config.yaml
n_head: 4
head_dim: 32
positions: "rope"
attn_scale: 0.177
parallel_block: true
init_std_up: 0.0452
init_std_down: 0.0
optimizer: "soap_variant"
schedule: "wsd"
final_lr_fraction: 0.0
batch_tokens: 32768
doc_mask: true
steps: 2849
dataset: "wikipedia_en"
Each number is 128 + 32 x the weight over its row's rms, rounded and kept within 0 to 255. Layers, rows and columns count from 0. The size above them is the row's rms in percent of the matrix's.

# layer 10 MLP down (transposed), 512x128, rms 0.321, rows 291-343, columns 0-63
size [ 94  91 104  96  96 104  96  94  98 105  94  96 112 101 106 103  97 106  91  94  97 105  86 100 103  89 101  84 115  95  95  98 104 106  79  99 105  97 102  88 107 106  99 113  80 105  93  92 106 115 104  92 100]
[[151 112 115 200 131 108  69 151  78 109 145 143 153 157 111 104 158 187 175 169 162 103  83 122 158 129 122 148 134 193 186 158  98  94 154 166  92 181  75 103 119 132 108 130  68 125  82 147 106 140 127 140 118  95 184 166 102  80 115 146 158 191 122  72]
 [ 87  87  90 117 145 129 103 149 175 142  96 141 136 136 132 128 138 158  98 130 171  88  85 135 168 124 120 143 111 155 124 186 108 108  73  30 124 145 105 134 147 146 164  87 107 134 150 117 153  77 115 133  68 165 103 112 150 139 102 110 139 118 114 147]
 [180 120 136 167 164  90 105 156 134 168 156 124 132  34 169  94 152 135 122  98  70  84 146 122 143 201 144  87 141 146 146  74 170 128 138  98 107 108 179 119  90 120 140 129 139 126 132 127 153 146 162 121  96 148 100 114 120 157 104 106 163 171 135 173]
 [136 153  61 109 118 115 127 112 180 101  79 112 127  83 122 123 128 113 135  98 109 132 119 127  99 132 185 109 161 176  92 120 172 114 133  95 150 113 128  83 115 133 150 171  74 118  81 112 132 136 150 116 147 180 104 107 124 109 172 131  98 159 138 132]
 [143 150 112 185 138 140 134 116 128  90 110 120 156 178 115 161 171  97 118 146  53 139 188 138 136 127 105 104 140 137 132 167 185 154 108 172 112  93 112 104 105 123 211 149 155  98  81 153 118 103 102  86 148 116  42 127 112 119 161 112 138 122 125 173]
 [103 150 158  84 139 117 170  79 129 117 165  67 106 130 124 192 166 163  44 170  99 144 129 179 103 153 113 132 147 179 122 163 124 117 137  71 207 125 121 113 134 141 138 148  89 125 130 131 154  99 147 150 131 132 120  92 193 161 114 135 114  95 136 109]
 [142 113  80 167  58 110 143 158 128 127  98 136 139 127 203  81  77 118 143  78 115 159 211 133 173 132 101 120 113  81 103 118 103 124 175 200 136 139  99 145 154 124  93 140 131 122 123 100 147 193 185 133 115  83  83 162  69 101 108 143 203 170 121 130]
 [125  92 117 132 111  99  85 157 125 133 119 124 127 160 178 153  72 181 112 109 156  89  90 111 136 102 141  81 107 130 123 132 112  83  86 100 138 160 114  90  90 169  64 107 169 127 187 124 129 204 145  88 132 142 163 133 109 153 146 168 151 185 151 110]
 [142 154 105 134 103 129 162 151 119  82 180 122  61 177  79  31 172 145  96  92 149 142 150 158 147 102 121 141 117  87 147  83 180 148 116  97 125 171 108 150 110 142 117 125  88 140 152 133 241 196 124 105 152 101 147 124 132 151 137 132 141  88 114  97]
 [119 128 122  89 109  60 133 140 163 128 108 138 121 170  96 110 122 167 182  46 126 126 114 118  82 127 137 141 157 128 101 176 111 178 156 105 189  76 102 158  32 146 108 119 174 114 142 148  75 162 184 110 111  85 144 133  56 142 130 142 178 153 135 101]
 [127 113 111 174 144 121 174 148 160 130  90 126 141 116 118 148 119 149  61 101 102 125 140 136 160 125 159 185 123 115 160 170  81 191 118 135  63 180 127  95  94 140 121 165 130  81 166 122 180 113 136 147  92  87  62 127 117 123 142  85 124 122 119 151]
 [126 160 144 178 150 101 146 159 139  84 134  51 174 106 170 145  89  55  97  70 114 141 147 157 141 129 155 237 109 124 183 104  98 164 111 143 131 183  96 156 148 115 170 135 130 165  85 158 103 152 184 152 118  99 163 119 143 136 132 111  86  81 161 102]
 [116 122 163 185 104 123 155 146 164 108 177 134 146 128 168  84 120 152 144 104  83 125  79 101 147 160 152  81 129  89  84 117  86 158 114 162 127 119 128 177 154 134 109  74 164 118 132 166 153  73 174  93 151 111 157 149 108  55 147 123 159 106 108 152]
 [139  95  47  97 138 136 121 135 197 158 105 101 157 126 133 119 177 148  95 183 150  82  94 129 178 108 127 165 117 160 122 155 145 165 126 117 123 104  66 133 135 165 158 204 137 107 161 107  87 110  96 165  72  83 127  99 161 118 171 105  76 110  77 133]
 [114  62 116 168 127 119 119 136 140 122 140 133 125 136  88 152 144 137 191 125 102 114 106  95  97 136 141 166 115 177 192 117 130  84 123 115 103 173 119 154 132 137 115 198  93 120 163 122  99 133 100 147  58  80 103 208 132 108 141  82  98 134 126 164]
 [138 127 148 178 153 116  75 148 116 152 144 153 160 222  79  89 195 178 122 149 106 153  96 195 227 144 140 140 103 140 109 126 160 105 141 166 154 156 130  68 113 159 126 146 158  83 118 132 151  90  79 167 139 138 112 183  88 133 130 142 174 133 156 126]
 [103  72 126 114 116 122 165 138 188 123 153  60 122  86 139 124  94 196 108 147 161 110 125 152 159 171  62  92 140 149  62 103 176 114 138 151 118 164  77 174  73 203 119 129 102 197 102 112 129  92 112 159 110 147 115 161 106 133 154 105 150 154 131 147]
 [ 89 169 119 144 142 143 157 129 191 123 164 119 107 186  96 134 123 150 133  86 138 114 133 142  79 127 168  57 129 214 120 135 118 104 144 110  77  89  96 138 141 155 108 129 114 134  83 100 147 150 122 134 116  87 132  97 136 116  64 105 146 119 158  87]
 [ 79 126 170 135 166 187 145 137 154 137 122  79  87  59 163 133 118 114 105  99 115  93 189 172 146 130 125 177  80 147 142 121 166 183  79 145  66  89  99 126 121  88  94 133 146  64 142 116 160 127  95 108  90 179 120 141 171 110 113 106  93 136 114 117]
 [126 100 159 136 103  94 198  93  91 190  88  81 129 145  98  98 162 116 111  92 136 121 131 162 193 123 151 111 112  30 160 105 127  89 188 108  79 124 139 138 165 109 135  65 149 118 147 103  80  98 163 121 172 188 195 133 145 154 121 105 126  71 107 138]
 [172 139 144 115 148 109 143 132 125 123 117 152 211 176  78 129  88 133  90 109 138 144 125 196 155 151  96 100 166  97  97 140  95 166 113 167 166  42 101 121 155  89 151 168 132 125  65  98 127 131 182  88 158 153 107  94 161 118 100 130 161 148 102 112]
 [ 69 115 107 124 146  52 103 195 117 145 115 118 120 177 113 124  79 165 203  97 138 142 147 113 150  82 100 161 179 123 127 114  38 101 133 141  90 103 134 137 164 180 119 146 127 134 140 112 109  62 113 163 152 181 154 143 114 180 140  78 164 154 127 126]
 [115 115 139 173 156 107 100 146 120 132 165 148 128 126 144 128 143 177 138  87 179 123 140 163 129  62  77 134 118  86 134 187 132 170 167 121  84 137 125 169 128 108 155  75 112  94  56 127 172 154 119 106 151  54 159 143 156 111 108 100 141  81  93  79]
 [113  87 185 143 107 106 153 128  98 155 193 133 132 111 115 112 152  96 119 111 125  88 218 134 144 111 115 129 154 111 191 111 121 175 127  61 112 127 138 141  73 110 130 146 159 114 187 108 133 102 141 125 111  89 149  86 149 124 119 104 136  41 135 181]
 [161 136  98  92  94 158 110 114  90 110 108 112 146  94  55 105 142 159  94 115 113 195 113 118  76 131 110 156 143 166  73 129 106 162  91 172 107 122 135 127 125 147 103 140  73  28 133  67 140 133  70 164 148 113  98 132 156 163 102 109 114 147 150  81]
 [207 102  96 159 132 143 149 141 119 113 143 137 177 147 107 112  95  79 175 153 109 106 147 105  60 112 100 177 119  96 144  56 126  73 146  78 115 149 151 113 110  83  83  75 157  77 109 104 125 119 129 124 181 110 119 147 140 134 158 105 118 132 107 185]
 [128 131 154 191 110 125 148 125 146  78 108 165 131 174 155  99 127 132 132 106 192 133  73 131 145 152 103 108  85 144 155 135 144 135  94 160 105 134 185 137 166 135 109 123 150  91 158 143 118 158 100 141 166 126 171 125 138 144  52 176  92 173 146  97]
 [129 145 113 163 117  94 172 174 110 115 201 126 142 125 167  95  82 110 190  74 161 112 107 102 122 109 114 110 123  46 182 138 135 106  91 183 133 175 157 137  97 105 132 131 116  96 146 118 175 205 149  85 152 142 124 147 160 114 140 157 160 134 199 145]
 [116  91 113 102 140  89 167 155 131 141  91 102  76 112 126 155 163 120 122 144 116 101 138 122  96 123 147 113 100 147 116 156 130 178 121 148  83 133 167  97  78 114 143 160 118  77 163  78 108 119  82 139  78 119  98 154 163 104  82 106  54 146 130 118]
 [115  98 163  88 113  72 189 107 176 148 118 134 131 184 117 157 106 162 166  99 204  84  75  99 100 106 161 159 108 120 155 131 123 162 130 126 123  86 167 149 117 122 131 138 121 124  96 136 135 110 127 109 141  87 208  98 148 145  64 110 140 152 100 161]
 [171 165 113 144  94 160 119 146  96 114 155 130  98 119 181 134 125 122 113  97  63 101  97 107 179 157 103 100 146 164 155 137  89 102 104 109 130 116 173 129 112  95  94 127  59  89 137  94 165 162 149 139 169 183 116 176 148 124 148 114 126 180  81 131]
 [138 178 136  98  93 139 131 163  94  65 109 134 128 180 144 192 168 146 105 149 136 129 133 176  64  96 111 132  94 194 151 190 120 117  77 161  77 139 134 175 130  66 127 110 127 116 162 113 131 110 120  87 140 117 156  93 120 175 173 119 200 151 104 182]
 [193 161 127 132 110  97  94 135 118 105 111 149 111 139  48 178 115 108 107 111 150 131 116  76 162 143 114  89  84 101  78 198 142  87 161 123 142 205 115  90  94 127 130 118 127 131 144 181 172 129 139 167  96 211 125  71 183  96 179 168  95 116 159 197]
 [146 165 155 193 121 212 106 109 180 124 122 170 131 130  70 126 133 194 116 100 144 115 166 120 110 156  95  96 105 161 154  92 159 207 146 165 142 119 132 163 131 128 147 103 101 132 106 113  84 128 135  52 124 139 106  92 202 199 120 128 113 122 171 104]
 [121 112  87  88 141 124 100 133  58  99 183 137 125  74 119 123 136 123 173 107  93 100  89 140  89 144 142 170 143  85 124 143 102  92 196 105 164 131 144 108 198 171  99 168 136 125  54 141 171  97 155 160 146  88 209 124  80 175 151 116 156 140 105  97]
 [126 146 168 141 124  83 183 133 101 129 148 138 158 176 153  74 140 140 169 147 124 140 142 139 126  69 146 116 146  94  72 135 163 126 148 167 114 142 157 138  77 100  90 126  72 193 111  82  92 135 137 170 102 118 123 169 135 124  97 223 117 100  97 140]
 [157 148 135 190 139 130 112 134  66 108 119 108 134 119 101 139 133 148 138 159 146 189 155 122 109 123 118 176 123 120 151 139 164 152 131 152 106 123  96  86 116 150 111 198 104 173 180 147 251 121  80 134  84  86 128 131 188 127 112 130  81 143 159 120]
 [142  81 160 175 175 180 115 126  97 138 159 148  92  83  62 201 124  95  86 164 133 124 120  67 112 159 126  75 155 116 108 160 167 168 149  87 150 110 118 115 119 123  99 156  79  55 102 150  58 139 143 138 109 188 111 114 132 120  91 104 168 118 156  66]
 [133  89 173 159  77 133  88 207 157 107 176 162 149 143 129 145  91 186 141 128 192 122 148 146 100 131  84  92 166 119  97 114 112 138 112 148  73 159 143 125 125 106  97 130 187 117 132 208 127  59 200 132  95 145 122 113  70 106 167  91 125 106 130 160]
 [140  92 153 116 184  97 123 110  87 131 115 167 151 186  99 128 166 171 124 121 147  92 120 126 117  94  92 129 102 115 182 210 100 140 151 112 128 158 111 144 143 130 123 184 110 132 138 129 157 128  83 151 139 137 183  99  83 121  87  87  93  88 138 126]
 [169 101 117 137 168 222  93 119 135 117  70 106 144  91 155 142 111 122  88 195 103  66 106 124 136 227  72 102 106 115 122 132 118 160 124 125 131 134 111 146 145 123  69 148 150 121 138 111 118 139 122 138 128 121 141  86 165 114 103 105 110 102  63  91]
 [135 116 143 145 156 142 190 105  84 142 137  91 167  69 127  83 150 143 229 125 154  58 126 116 172  51 124 108 144 142  92 142 154 156 158 127 162 133 142  63 156 152 111  97 158  94 234  80 183 137 183 122  55 138 127 117 105 134 134 139 136 144 157  57]
 [ 71 106  58 138 102 118 163  93 128 154 108 145 150 177 124 123  70  50  83 141 148  93 131 145 160  84 166 131 117 159 153 129 137 121 111 106 119 113 119 107 187 108  83 158 132 103 150 124 130 138 153 134 142 115 123 141  77 156 109 116 152 140  57  91]
 [176 129 160  69  92 116 179 161 163 151 150 140 146 147 177 136 151 167  92 126 138 117 168 136  59 134 108 142 166 149 109  61 189 111 112 160 139 107 128 127 130  58 132 113 132  93  84  70  97  94 111 146  88 148 138  94 154 135  83 128 136 147 101 157]
 [112 195 156  81 124  95  99 168 124  94 104 145 117  96  76 168 137 125 116  99 145 147 123 158  98 128 114 141 101 110 124 118 168 121 186  94 140 160 135 117  64 167 129 133 125 142 106  90 178 156 117 127  83 122 186 172 130 207  90 162 175 159 118 106]
 [152  85 133 133 193 155  75 111 145 130 132 151 141 131 172 120 158 119 120 169  95 152 141 134 151 176 101 106  84 198 128 129 124 123  87 156  74  89  86 162 121  97 121 123 105 155 137 102  52 180  92 168 114  64 153 129 106 140 153 154 125 161 149 198]
 [120 197  89 140 170 135 112 117 100  64  90  82  80 105 132 151  95 122 129 128 149 102 188 112 161 117 148 144  99 144  73 148 113 143 159 133 144 175  99 165 138 136 141 117 103 127  68  96 200 118 157 155 140 117 217 144 134 147 120 167 155 125  99 126]
 [ 69 104  90  77  96  95 114 166  95 101 129 116 130 133 151 137 126 138 158 112 143 104 132  90 164 132 177 162 130 116 121  91 130 113 110 154 126 129 121 178 131 190 102 144 163 167  98  78 102 204 166 164 161  72 152 143 157 158 155 137 141 157 150 112]
 [138  72 199 123 136 128 135  71 148 137 123  68  86 110 126 117 105 161 148 166 172 104 144 156 175 125  97 134  80 112 140 128 128 124 181 150  84  94 110 152 123 104 119 121 147 116  96 108 131  97  46 165 123 175  51  94 125 103 112 141  95 130 109 157]
 [139 157 138 100 101 156 118 122 153 106 121 134  99  65 112 162 102 143 111 111 107 137 164 170 107 183 111 121 112 135 115 113 189 132 149 145  81 116 155 184 158 178 184  97 136 127 133 128 137 114 130  76 134  53 102 135 103 148 127 128 105 136 143 113]
 [ 90 132 126  96 164 173  91 139 134 121 190 175 159 122 120 126 160 135 148  85  81  98 154  92 140  89 130 120  89 132 133 137 138 121  99  61 173 122 152 147 118 130  88 115 106  82 156 130 128 113  58 125 132 137 114  93 149 156 140 120 116 178 127 150]
 [112 138 166 132 175 141 166 124 134 123 109 117 119 138  95 134 108  75  54 113 128  62 140 141 150 153 153 132  73 151  40 118 145 125 107 117 168  77  98  99 134 152  90 107  49 139  81 116 123 126 184 122  78 138  75 130 166  77 165 156 156  84 126 115]
 [158 107  87 126 131 164 164 126 150 132  96 127 134 126 147 124 212 174 172 131 117 108 126 143 142 147  79 192 107 135 158 140 123 142 174  93 107 176 126 164 214 142 137  81  73  98 116 178 101 137 103 125  98 144 122 174  77 144 146 113 101 155  83 148]]
# layer 10 MLP up, 512x128, rms 0.307, rows 292-343, columns 0-63
size [ 92 100  97 109 104 100  94 100 122 103 100 104  92 104  98  86 101 106  96  96 104  97 100  99  91  94  94 110 105  93  94  99 107  90  99  93  95 101  94 101  97 103  97  97 102 102  96 109 106  98 104 103]
[[166  76 180 159 166 136 190 122 116 100  93 116 105 134 138 107 147 126  95  51 165 173 210 131  80 122 109  92 124  93 156 100 201  96  80 115 122 187 136 146 109 133 215 161 131 154 146 146 139 120 177 106 108 165 111 120  98  91 171  92 170 105  92 120]
 [105 130 127  86 140 145 132 181  85 139 103  99  85 114 118 130 140 144  87 172 121 179 128  68 132  80 136 157  98 135 113 151 126 121  85 125 118 140 107 192 197 117 132  96 154 158 164  97 147 118 138 129 112 125 197 145 102  96 136 120 146 159  83 115]
 [123 184 215 102 121 113  77  94  81 126 167 158 174 124  95  80 139 147 154 139 146 200 127 157 128 119 191  89 131 146 168 133  92 104 205 143 156 156  81 148  98 111  67 127 156 157 175 161 117  97 119 176 190 112 144 132 119 155  83 133 178 110 166  71]
 [161 149 133 130 120 145 128 123 155 117 184  96  84 123 155  67  49 120  85 129 115 112 179  76 158 143 171 169 103  78 158  93  94  91 112 111 117 167 146 109  80 149 122 102 127 120 139 106 157  76 169 149 227 131  79 136 134 151  92 116 115 170 109 152]
 [179 164 156 117  82 161  44 107 128  97  81 133  93 143 110  95 123 137 106  94  71  98 122 103  75 103 148 133 102  77  95 126 125 148  78  92 127 115 130 179 104 102 176 169 122 159 124 125 135 183 165 122 126 177 132  91 190  54  64 163 114  91 131 112]
 [147 165  95 150 166 124  93 156 123  91 155 113 101 105  80  76 161  99  94 165  95 128 142 159 108  63 170 109 174  94 107  88  95 102 141 149 141 137 131 131 120 136 163 145 139 103 126  75 124 134 125 119  56 144 126 128 166 108 139 146  99 127 119 135]
 [162 159 130  98 156 151  97 135 158 101 154 139 136 107 140 109 123 105 104 132  95 138  98 143  54 144  86 116  91 128 123 121 142 148  84  93 122  97 157 124 129 143 132  67 179 165 145  45  93  36 100 169 124 170  77 114  74  69 138 142 151 114  98  96]
 [132 164 151 108 159  94 129 153 136 183 117  91 132  97 139 150 129  92 122 150 113 115 122 217 119 120 120 106  99 112  68 156  76 125 162  76 110 102 114  94 124 117 146 220 143 139 164  93 147  67 145 179 113 140 152 121 128 142 137 208  96 119  79 125]
 [148 134 115 111 155 140 170 108  88 123 146 132 134 118  80 121 171 138  75 163 153 114 199  73 134 108 202 176 123  58 129 131  62 154 183 117 154 148 133 100 119 168 155 113 161 174 106  73 127 129  55 162 109 114 173 193 158 137 163 110 108  51 149 140]
 [154 112 114  57 112  97 148 128 138  81 110 135 141 119 117 117 182 121 147 202 155 197 111  95 110 129 135 124 130  84 113 130 124  73 147 171 100 123 171 125 101 121 122  63  72 103 168 146 121  81  91 116 163 137  48  68 126 115 113 132 156  94 170 181]
 [165 137  89 135 121 171 113 126 139 119 114  69 154 112 126 125 126 147 119 193  92 164 113  86 171 144 123 111 142 164 142 138 120 107 100 166 112 128 141 154 127 104  39 111 149 118 148 131 118  99  83  81 125 169  95 122 113 103 106  96 121 124 170 110]
 [156 101 100  98 166 155 110 137  65  82 142 124 120  83  80 127 146  72  86  95 136 101 103 134 117  75 166 148 174  54  54 131 206 167 169 113  68 113 118 105 123 134 185 127  81 145 154 141  94 146 100 122 144 166 150 165 114 118 154 120 127 109 138 161]
 [124  78  76 134 162  87 156  66 132 112 171 168  87  71 130 123  80 160 136 148 127 157 150 139 122  99  68 101 133 149  96 109 187 142 134 103  54 170 179  73 126 156 172 163  71 118 155 123 100 190 188 141 138 211 148 158 105 153 157 126  84 121 113 109]
 [ 90 134 187 189 106 136 112 105 136 140 119  90 135 143 135 107 141 138 109 117  84 176 184 185 175 171 146  73 153  97 137  85 126  91 119 128 130 118 119 104 157  99 144  64  93 142 158 133 123 115 143 130 154 167  84 169 145 155 208 122 108  99 147 120]
 [161 189 133 148 142 103 146  96 185  80 174 157 135 119 135 138  55  98 125 156 126 212 135  61 110 114 174 142 113 135  75 117 130 131 159 165  69 110 126 126  92  66 110  63 138 133 147 138 158 113 123  93 152 184 102  70 156  85 125  83 127 121 127 119]
 [132 215 142 150 176 161  69 153 135 164 112  53 108  95 127  95 110 161 109 174 127 126 184 139 135 137 130 130 169  80  81 132 142 126 155  99  94 189 120 130 123 170 166  71 128 159 136  97  99 138 124 111  61 116 115 198 124 120 100  90  93 135 104 156]
 [156 104 149 100  71  67  77 144 117 112 145  81 128  92  90 155 121 169 173 137 149 107 112 120 172 202 121 169 141 100 128 144 137 106 111  51 112 168 136 117 109 113 190 173  89 161 129 149  87 133 122  93  94 143 142  95 109  82 118 160 101 182 158 147]
 [132 108 124 159 130  44 118 109 154 135 132 126 105 202  96  92 178 151 188 101 150 144 123 108 105 147 128 120 145 171 123 149 131  74  89  78 133 169 116 115 113 195 119 151  66 124 135  96 131 114 145 157 119 176 142 105 139 101  76 191 137  67 159  79]
 [144 160 173 107 119 226  86 133 165 114 177 146 123 120 158 142 102 127 141 102 130 127 178 118 122 165 152 162 173 183  60 103 128 155 115 121  99 192  59 155  98 148 127 112 154 185 103  83  76 144 159  94 138 109 131  79 139 116 115  62  59  91 171 164]
 [ 89 135 130 177 101 129 131  88 120 152  95  99  68 193  72  93 122 117 166 113 156 138 129  87 102  92 131 149 114 152 128 117 192 151  68 173 116 165  72 161 102 121 120 155 142 175 100 161 121 224  99  87 132 170 128  95 128 104  98 159 119 133 136 153]
 [152 156 108 100 134 217 151 124  71 113 130  85 116  95 147 161 148 118  83 156  80 110 153 106 158  34 153 127 161 149 123 139 158 136 110 105 141 142 141 153 157 147 145 105 143 138 156 158 130 150 124 131 105 184 113 124 117  89 136  98 123 100 130  86]
 [143 150 191  58  93  94 128  89 153 145 135 108 144 110 117 144  15  83 134 165 101 104 131  16 121  83 195 165  96 122 167 126  91 117 150 106 167 133 109 126 138 111 170 108 191 114  83 164 130  93 108  91  88 118  86 115 133 123 143 158  90 143 137 146]
 [196 146 125  75 106 117 153 103 139 126  94 144 110  99 116 170 109 158 126 150 202 144 134 170 149 197 173  75 106 151 114 118 125 105 156 119 141 190 119  94 154 104  91  70 119 112  94 108 135 130 155 104  73 154  99 125  68 103 122 154 141 117 161  96]
 [131 111 145  94 207  81 181  95  69  97  88 136 142 106  31 205 130 134 159 118 137 203 139 162 113 124 146 146 109 143 125 129 149 123 134 108 120 146 139 129  87  97  80 134 138 116 145  87 132 103 131  78  68 127 142 112 137 147  95 141 201  81 146 139]
 [ 83 125 104  42  98 119  47  50  82 147 106  89 187 127 144 107 137 124 187 120 106 129 141 148 108  63 146 147  80 161 145 195  87  80 137  95 106 133  66 152 122 113 181 128 108 162 160 171 150 139 109 114 121 168 125 111 121  99 106  87 129 114 161 141]
 [166 129 132 114 166  73 171 129 128  91 123 153 121 122 139 154 155 134  96 127 115  88 155 112 105 136 139 172 125  52  63 106 140 196 107 121  84  99 131 109 152 141 143 111 191 185 144  85 145 156 127 132 136 145 117  78 139  93 154 125 135  94 151 122]
 [ 92  56 118 122 152 110 134 129 175  95  77 133 103 125  61 130 138 133 122 165 104  46 179 117  80 197 122 147 147 165  79 149 101  97 116  66 156 126 128 174  87 137 135 126 169 178 131 105 102  49 129 150 116  76 114  81 126 118 132 149 140 166 132 106]
 [181 189 175 155 159 139 158 117 116 166 174  78 135 127 138 123  46  70 158 151 108  88 152 129 172 107 119 107 138  97 183 159 135 137  78 123 180 147 151 122 138  95 169 109 175 140  88 128 179  67  98 155 148 152 149  82 136 133 126 106 103  65 129  95]
 [123 167 157 155 137 136  93  80 139 111 142 150 161  87  98 209 127 120 123 152 189 180 154 109 132 196  93 118 108 129 117 116 199 101 123 154 129 150 148  78 130  92 154 107 137 160 115 176 167 166 129 136 150 117 191 176 104  98 138 103  84  98  95 164]
 [ 69 113 103 105 145 192 127 142 137 124 110 144  38 164 138 109 162  65  74 196 157  99 135  77 145 110 144  89 132 115 105 158 162 146 129 143  89 170 153 122  68 132 188 122  76 134 121 141 112 124 107 120  68  65 122 117 154 103 131 120  99 125  81 112]
 [108 104 129 101 106 111  75 124 111  80 134 164  73  91 181 177 112 150  79 102  97 153 107 151  50 132 140 146 188 184 114 193 124 172  99 121  78 168 153 148 134 113 139 133  70 122 143  69  94 170 144 109 113 107 132  90 154 137 181 110  82 117 103  94]
 [ 74 122 201 146  92 130 137 107  91 109 107 135 140  79 167 191 117 154  88 161 117 176  81 120 149 119 156 147 148 159 178  92 121 177  53 117  88 150 131 146 134 136 141 153 105 126 167 125 129 119  77 130 180  73 119 143 127 140  94 105 123 129 170  68]
 [111 129 140 139 154 154 155 128 146 153 157 173 117  96 161 137 129 122 101 103  60  89 132 173  57  91 113 142 160 101 129 116  90 105 168 148  93 115  98 139 111 183 143 135 131 178 136 160 108 155 130 129  90  87 181 124  94 104 127  99 104 116 102  88]
 [188 144 175 180  88 115 132 137 167 131  62 119  94  99 160 136 115  93 161 140 149 104 117 151 152 159 189 129 135 116 175 104 113 100  78 117 167 125  91 152 102 126 166 108  89 122 171 112 139  45 105 119 137 172 133  99 116  59 106 116 152 114 109  94]
 [132  92  73 116 102 155 155 124 134 127  92 120  72 127 142 111 181  76 145 164 118 130 124 185 145 118 133  89 180 132 132 128 131 145 134 173 117 145 166 147 152 108 183 138 172  95  95  98 141 103 122 205  78 144 131 114 206 118 119 148 123 177 158 172]
 [128 162 136 180 106 140 146 111 142 128 111  59  92 129 119  99  72 157 135 133 127  93 144 139 145  94 102 102 171 121 162 125  92 154  63 143 109 172 140  92 178 122  83  90 141 166 109 156 127 108 148 107 125 172 107  97 109 131 168 106 117 125 115 104]
 [ 78  81 123 127  85 134 106 191 154 117 107  89 110 124 129 177 151 132 141  97 125 122 142 182 147 165 166 121 153  99 157 176 100  97 142 118  87  99  60 143 110 115 164 145  91 163 150 122  89 141 144 147 176 164 102 125 169 123 159 145 122 110  48 121]
 [134 127 116  77 122 175 152  89  63 151  87 138 103  78 125 163 151  79 131 104 132  83 154 148  94 114 140 121 129  77 153 147 140 118  82 139 143 167  61 119  93 170 149  80 129 172 125 125 117 172 136 103 125 189 186 133 113 108 133 106 199 128  65 106]
 [129 190  82 143 184 116 144  88 150  82  77 138 153 130 146 127 129 150 132 171 179 120 122 177 136 129 115 119 125  97 110  69  69 178 115 113 108 203 132 152  83 147  91  99  86 155  91  81 126  84 165 111  80 115 110 116 134 177 136  88 100 112 135 124]
 [171 134  82  63  70 179 144 102 155 142 117 141  51 115 112 135  93 146 104 152 140 103 106 125 131 114  93 120 181 101 140 174 168 123 138 107  93 135 189 107  90  96 149 144 129 152 164 139  72 138 152  82 153  76 101 131 131 104  77 131  35 100 209 125]
 [100 148 150 116  74 106 147 118 125 139 132 189 146 131 133 123  53 182 104 121 128 170 109 137 132 210 139 166 120 112 100 161 194 112  89 107  75 128 102 145  92 131 185 158 143 186 199 176 104 121 152 131 124 114 166 116 100  98 186 114 161 139 108  96]
 [182 176 129 166 117 124 215 127 128 117 185 206  81 110  93 129 140 134 120 139 117 130 107 143 212 125 138  94 151 152 145  93 173 199 137 106 163 123 176 142  98 104 140  67 143 100 128 149  93  99 131  79 106 142 122 113 177  94 133 161  98 144 178 145]
 [179 150 143 192 139 113 207 123 126  86  79 151 131 119 141 197 154 102  63 123 115 171  96 119  93 143 166 106 120 177 170 127 109 131 107 146 107 136 128 125 111 104 130 148 124 107 164  97 125 162 131 132  96 145 158  87 148 113 125 138  73  86  88  94]
 [159 118 201 124  64 158 129 129 143 179 157 116 146 134 106 115 108 172 135 147 117 110 171 153 109  47  95 146 139  67 152 166 120 160 123  88 136  80  34 122 166 107 170 158 197 144 124 128  60 102 129  93 169 161 153 152  90  65 138  94  74 154 125 171]
 [130 161 110 143  99 128  73 157 126 134  96 139 132 110 124 171  91 144 153 190  90 189 104 142 114 155 175 156 162  85 167 118 105 128 132 134 167 116 141 134 100  82 162 172  67 147 172 118 132 109  74 143 138 113 140 188 162  95  66 182  95  36 128 171]
 [126  89 188 180 161 138 157 112 113 158 176 158 189 100 129  81 186 148 132  91 113 142  78 126 172  79 112  82 132  98  84 132  92  96 116 150 132 106 147 154 106 106 142 122 175 110 174  82  78 111 103 167 152 107  99 172 128 140 165 185  85  85  85 137]
 [197 165  97 148 156 114 159  77 105 102 152  69  89 153 131  80 110 121 130 188 128 100  78 150  77  82 174 138 120 100 168 155 135 131 104  82 103 135 148 206 156  96 120 151  69 142  96  86 139  91 159 132 152 163 130 131  90 130 101 130 150 138 148 113]
 [125 137 115 143 145 151 118 160 125 137 143 160 103 121 174 119 111 136 136  73 129 115  91 146 166 169 155  79 224  73  89 162 158 102 157 119 120 127  74 147 148 133  74  54 113 108 107  52 122 167 117 110 148 146 100 163 153 102 131 115  64  89 167 119]
 [161  99  98 110 147 107 162 113  93 138  95 105 131 194 124  99 114 138 168 126 158 136  94  98 108 185 122 109 105 135 126 195 110 148  97  81 184 137  96 160 135 153 114 165 146 122 149 141  94 128 147 177 133 141 129 127 132 102 118 193  62  95 151  83]
 [ 80 162 159 144 131 156  61 118 106 102  23 102  96 152 190  94  96 136 172 159 171 114 135 158 144 134 170 133 135 143  71 124  80  83 183 152  51 150  76 165 103 162 137 148 126 125 158 138 116 110 171  94  73 112 157  90  77 151 116  72 142  92 148 100]
 [170  47 109 149 141  81  97 141 172 161 139 117 111 146 130 153 132 102 140 114  80 179 189 116  99 105 126  59 165 149 160 168 136 148  75 118 126 189  97 113 162 158 134 115 139 121 103 164 105 126 159  73 106 116 137  73 108  60 157 142 129 116 156 101]
 [119 139 121 148 127 106 144  87  86 193 169  79 117 146 145 151 136 142 117 150  84  93 139 133 128 159 109 159 201 142  54 168  96  98 120  84  98 140 150 164 112 143 150 135 170 168 154 140  61 144 149 186 140 105  96 131 130 172 198 172 189  73 123 120]]